{
  "num_attention_heads": 4,
  "positions": "learned+rope",
  "rope_fraction": 1.0,
  "attn_scale": 0.177,
  "bias": "none",
  "optimizer": "muon_variant",
  "lr_head": 0.00576,
  "max_grad_norm": 1.0,
  "train_tokens": 80730000
}
Each number is 128 + 32 x the weight over its row's rms, rounded and kept within 0 to 255. Layers, rows and columns count from 0. The size above them is the row's rms in percent of the matrix's.

# layer 5 MLP down (transposed), 448x128, rms 0.0854, rows 191-194, columns 0-127
size [ 92  28 101 110]
[[ 83  85 133 114 116 144 181 134 181 141  77 138  98  98 130 136 123 127 144 120 180 107  89  88 107 168 142 108 207  82 111 147 137 183 132  45 129 140 152 158  91 121 152 158 150 163 162 152 149  75 138 152 131 102 123 158  99 136 120 113 167 139 191  96 130  72  66  81 150 119 155 109 134 124 114  47 123 150 132 107 160 147 112  83  89 193 190 140 145 157  99 139 181 130 139  89 103 147 134 148 195 156 139 154 134 131 145 184 157 162 123 102 165 121 134  91 113 163 101 152 168  65 140 165 132 110  90 140]
 [114 164 157  97  77  98  99 155 122 141 112 152 154 134 115  42  83 186 138 112 119 130 138  56  85 141  86 170 143 119 119 106 133 144 126 165 117 121 106 122 124 124  98 103 131 133 106 139  83 149  86  92 167 114 125 107  51  80 119 167 180 128 155  80  84 129 140 214  95 117 151  43 177 147 127  94  97 122 115 161 139 110  83 149 112 142 116 138 175 151  91 139 154 160 164  81  81 161  93 179 139  93 110 104  98  59 114 125 101 155  66 133 106 153  86  87 125 113 121 116 125 162 103 171 158 116 141 113]
 [100 190 142 164 113 118  87 149 127 118 195 118 119 111 116 135  97  96 141 143 187 113 121 163 180  86 118 146 137 134 107 180 136 110 121 186 132  76  75 135  80 132  42 148 138 145  78 160  68 179 166 192 158  71  76 179 125 151 156  91 107 135  69 117 131 101  78 102 158 112 120 124 109 122 133  77 144  99  96 119 104 139  78 161  93 157 112 190 100 100 126 126 141 122 153 117 104  91 161 116 106 154 131  83 140 166  67 158 168 125 144 134 142 127 164  64 121 169 127 152 127  92 144 168 130 155 146 113]
 [111 119 113 134 211 168 134 148 132 187 102  87 145 112  98 147 148 145  92 113 123  81 176 174 109 107 112 123 150 200 136 121  72 135 147 127 149 143 135 196 165 112 155 116 171 102 119 119  80  90 152 114  65 127 161 142 113  66 125 101  98 145 116 130  85  86 156 135 100 153 185  93 203 152 121 108 117  80 106 145 129 110 180  90 151 228 122  43 143  93 123 104 152 176 139  93 128 165 146  92 103 191 121 133 156  99 101 137 145 148 125  97 147 120 135 130 142 122 168  82 158 132 116 144 149  93 117 125]]
# layer 5 MLP gate, 448x128, rms 0.115, rows 192-195, columns 0-127
size [ 33 107 110 101]
[[177 185 118 106 127 143 167 115 144 169 125 173 145 143 175  63 159 128 118 131  87 156 129 148 180 170 106 124  81 133 155 142 132 146 161 178 136 199 127 140 131 128 114 149 185 163 106 131  57  58 124  38 204 114 117 144 171 107 107  47  99 146 155 187 116 160 122 182 133 141 179 125 122 115 123 130 185 110 134 132 151 151 133 125 139 135 133 106 116 159 142 118 128 134 119 121 150 136 116 123 179 149 129  84  90 141 120  88  86 145 161 161 121 176 133 154  98 177 101 135 111 169 105 126 146 169 211 147]
 [160 105 126 109 171 115 150 138 130 153 115 104 110 152 149 148 160 143  80 123 119 105 139 136 106 185 105  91  81 155 125  88 155 151 142 142 118 163 173 136 112 125 110  47  48 110 161  83 134 149 129 110 138 202 147 113 105 106  87 179 157 113  91 137  66 112 130 133 147 177 124 126 167 138 154 159 116 195 157  96 120  58 133 140 131 138 145  99  69 155 122 188 136 129 193 131 163 207 124 221 149 134 161 112 186 149 159 144  98 172  71 150 126 139 110 187 141 111 131 112 136 108 124 104 141 103 134 152]
 [100  98 147  88 107 109 130 108 158 109  79 133 129 177 154 158  90 166 132 140 112 129 164 105 148 154  98 104 153 133 129 168 131 105 154  91  81 119 127 150 101 149 135 142 108 136 135 136  89 101 128 163 169  70 108 145 111 102 108  73 148 143 112 167 113 125 183 145 168  95 130 115  97 115 143 168 130 154 136 180 162 154 153  68 113  76 212 128 143  28 136 103 155  74 108 106  99 138  94 133  88 124 121 122 140 155 143  83 233  92 181 130 153 134 142 114 163 131 140  94 123 160  79 176  89 193 145  71]
 [104 160 102 131 126 147 117 132  89 161 154 168  70 133 163 109 156  78  70  85  27 125 102 154  96 134  82 121 151  94  91  66 135 134 161 159 181 138 164  47 119 109 150  78 108 145 125 150 117 137 131 103 133 136  63 208  92  74 124  86 188  96 109 131  92  97 114 195  60 136 175 110 105 138 126 131 144  66 147 107 128 134 137 122 147 146  83 177 140 134 121 163 166 135 114 113 138 151 120 109 143 152 132 112 132 191  99 131 145 131 146 139 168  87  97 129 116 118 197 136 128 121 122 135 178 124 118 139]]
# layer 5 MLP up, 448x128, rms 0.117, rows 192-194, columns 0-127
size [ 38  96 110]
[[111 113 120 102 123 126 108 129  77 113 135 114  74 149 145 107  87 182 169 105 157  93 128  63 128 105 141 156 145 168 132  69 103 105  81  84 173  74 119 128 115 159 110 168 156 132 124 112  97 127 106 143  89 120 103  60  83  69  92 173 191  87 155 104 127 131 111  96  78  88 126  47 145 124 120  96  96 164 135 129 129 126 136 119  60  98 115 109  97 113  64 167 136 117 193 143  92 139 128 130 152  91 159 145 148 120 143 157 169  98  59 151 128 127  91  65 104  87 145  85 146 158  85 149 154 130  87 158]
 [154 102 126 108 145 109 163  99 124 171 141 107 126 120 132 129 156 136  43  81 129 105 117 146  89 146  76 130  99 115 105  71 152 167 130 138 101 157 159 168  73 189 134 124  67 142 114  42 119 157 137  91 102 160 144 111  98 168  90 151 123  69  98 150  71  76 163 168 124 170 121 180 145  93 182 158 114 157 169 124 158  67 124 128 133 141 112 103 137 138 116 175 174 108 163 138 160 188 127 194 153 119 126 126 165 128 150 105  54 135  91 161  79 108 124 149 129 127 130  91 155 162  99  80 156 103 132 124]
 [116  87 136 125 189 143 135 120  88  62 165 103 120 123 132  99 103  95 166  55 136 117 132 170 162 122 146  52  97  88 155 150 147 132  92 127 149 153  63  97 109 138 134 127 114 141 163 168 169 119  92  64 120 151 131 132 142  50 172 152 198 149 147  90  81 112 148 104 113 148  57  88  82  69 144 141 127 160 131  79 180 108 124 156 115 163 140 180 130 116 176 129 114 113 124  99 186 138  93 146 167 119 117 157 134 139 118 116 110  98  99 188  99 141 127 106 103 140 137 146  85 103 103  63  89 116 168 148]]